Part of a small language model's weights: LayerNorm before each block, biases.
Each number is 128 + 24 x the weight over its row's rms, rounded and kept within 0 to 255. Layers, rows and columns count from 0. Numbers have three digits each. The size before them is the row's rms in percent of the matrix's.

# layer 6 MLP down, 256x1024, rms 0.147, rows 0-42, columns 896-959
099:089105165128145099120164120106090161134140132171137155106133132107100163136102103097133144146129124104178168154143112133090144152179119143110112127120105118148131132140124146098106120129109133
098:162133121105070143089148165114159137137084156130132153115096121105113088150113145133116129148161118115113082127123125164166050110096119145093112111091140203213127116136130152091134136129123110
095:081109134154177119149140109158151136150075127122140118177157134124127118148183106132170123144103167146144140115124122115139149105114137076117071114170122107117132126115124084113142153142097116
101:147145171082140100119127139110134117154155121185118137080138122110137123105186146117152121107124135127150135112113167137112102103117162150125136156163138085163125137121117132116106126096117173
100:154092119136073122144141145146146100140127149141119079125122121142164149123153150113093122129107156128087126081145121133138184192116063155193155116124070135123134117103126156113150100102113093
103:180152127117105127097144079149109142127169100091128089115124117143108135189128100119133094125115113116161140148147139127115126150113076142121159123086141114133127113155146150139094180120115109
096:137114137130127110132119151140121138092128154131099153132134117129142080114171157137081178134139107132144137153099139121124125111094092144118135162132118086090117131142142157119119127154129134
099:130136106124145107126130109141120138119117132133104114103130123104123095127153128158126111157127111153093137095153169136131149110160127098145134124138119124138109127142101151114113102121131134
096:091117107133115151111102110132128162171146167150084125109151136134110176138133140133116119080194094147167161131137112091136155148146063136092127116142096123141108130124136111109148126142098139
130:173087150134086161106113126098168112111142117114112136093116123118155081098124133126117126120119132093114117130132135151123190126134118171115138130099130138133120152144147154103118152133144124
098:113115119145110134127124155105163206105105133132144143145089164168113097145131105129140113130161118165125083182130119125126125100145093105163130096115106112154135106133123127112159170171139161
102:113139150120115112134082139133143139129102086094107107122101123171131154128133106126124122165115123153097144135099145162101137136094106134132145113137169090159132140090135131074155099095136148
099:116127140117095107177152125134092100135124162097130134133139133140104081129132134142137126133154123132118136128154112130121155117158112129132126161141152102122129095135156178119167154115200141
105:148133142108175132105143111080140123115151173126141134126147137117122094130145147105143107129115134115108100141171146103130157115090101072118142124123104155119139130128139156124104149158103131
101:119150114097161084176109151085139120132152143092097085122119126158131130192136175117136115108145075136128098211150167139137110091142155122155076120152142143119116151104144093104134135150129137
095:140105124158094129163102143161115088136175119139088082144148134136104125101134160136112128119153094124152149113106097112146156119128154112137102132127099169123117154160130167138125137173139144
096:082171089134134156147134155093102094142158133146100117111172167123114111123162132127093145155127128096123126140122094183138135121123122126148121142113143146080138126113098130108140148133112149
100:139132111094164082136137140129131210154123094137120130125107137127182108172129110150103087141118107138178112123171168121137097131160113144102139114121141115151127136164125167128105143115106177
098:155163179087135121140151137129118150101148161114089120183116104103144152123099146161109149124109138095114141168144146093154165095148171127140113118120127154160129131159104115141130140159152118
099:183126143140161166126158128144143118116099152135116101141112111134137137171115091141094141116129165133101161145110118117172103148131082148116134139132102120126121130142122128114135151130121095
102:122143115077085161128129159125132109154158104151142152175128112142118083145123105150124115116144100117164113094152129133154115120094152099121131100129111133111141178157143120136169135121079163
099:174060159082113135103167164137111088110115162120135124130105159133107098134109158089164152162097142123126110158139140109139125132126136165131133107129126120117103102155102135128163151175146084
100:086139127119159140155151125126113166154099085105114087108138107134124122113106072160129108137111116150119118123133127110140124109085121135123126153130078119104089169082138115179116156100137091
098:149142115113150125134126117164125129152105136134136151093150178157138138158106110091103103107112136085133106091119111107139139112155158117107129078082096156142088126114152090129114094139140125
100:077096157119174146129141138101127127141128111118108106116098144117141131116136102105196140071143138111118153139130134118112139153145102140076108130137111128128122153083160098137114140150145160
106:144134135106141166128145125124083111168118107119147136101159129136112144090147121108167096089120108125100104146135159111121119131126108118149124113109102138192178104136139163121081145156156084
097:130141118155121155147109156124097131133118116126146108126139187092138122122116115130136186121102135141097156095139104108092148104140105147115109178163150152186160149117138142151099102132104119
099:126117127147089137131120121112092125157114157117128117142135094095115128200134153122104114122162127138067095107114113122149125108161125119152128145095098120136116148122128158149183126141135137
100:122108122138102113119148136129109118145090160108141124170132098142147075083135156168118108122133093121116164116122131126149106118169160138145149134183131136159109172132153113111119107150125123
097:145076152104083123130119142146146144190099138134085122138151170135138121154113086086111106130163117118129140165138101128122116128132128130080089127180135101115142130160133176159150108108130131
100:120149098163106129113115146133136139129093122151149107126152096106139090133112109180130151142159144144073137155153157150123136129143104156156139108137132119129111106090167121142148126147121144
103:141154111163140130129160131121151111114151172068133139118183164169127101103119140079142120098092121092119120149101141111123095115150121142132149137122160142139114116161149122133142099132155105
099:083110113110112084101160134131146121127123121137133124141142123153149168098150140136157132123137098132145055132126127065147098151141136141119101110110095113092091124140118110097082118110116120
100:149114161139155126121105096083165153185112135109172113091126102152135121091089108090146143135111135113143136129176171102165129126111126110111099128147130106116128173108129141120085130128114156
096:110112137096151148145166161104116124115113161124158089176136093133160107167141129145131130168123126124114156143108147110143138131118119124154119134146173134110131080117108114131154108082104178
105:107103144102148159146126134104090107135102122130111138133118099169136139165113137158080114151140147124126083112096137153141171109162113113147125164160106141136121109126115105162123103143148149
101:138095106104160096126112149117126136140149133121100097111132163111124183089147133148157079160093106109113178096102134106150132130116093105111159135148160155129137110123091122133121097129148093
095:104129116144138129134116159108192136136163094124146131131095124074143127115174131123157193156114152131143162127124099125138142115122174093119135117170120125137086137139099104158098103118140111
095:138100119141150107126107115138131095109153105183102115135132126117139160161093187153127155120123128112136121163145120119128103107098127132132168110135146104103160093087131143098120124126194188
101:106147105119144148125094162157149122119122076111134120171125147131120168144102126125168107154127114141136140110185161125091114139115124149129150158101155115117121088164121108114133166108133160
099:122126090109112160153114075112116105124095110138145096134134142116139093133138160141168150133166139140163134108106093112128100104088084124158143133131127140136101131139139181139122142112114158
098:090129147152136158107137111193105146184121116126133134148134180128179125098157114116075127158082138152143153144108098125134136091074146143116124102136119137145158148115115126150130127095131101
100:149134146168133123108116125127138160134119128170071149144086086170159123098124119149102131178110107112104132128099133135146106082170119138141095111104195117121149148100100119143157147154135096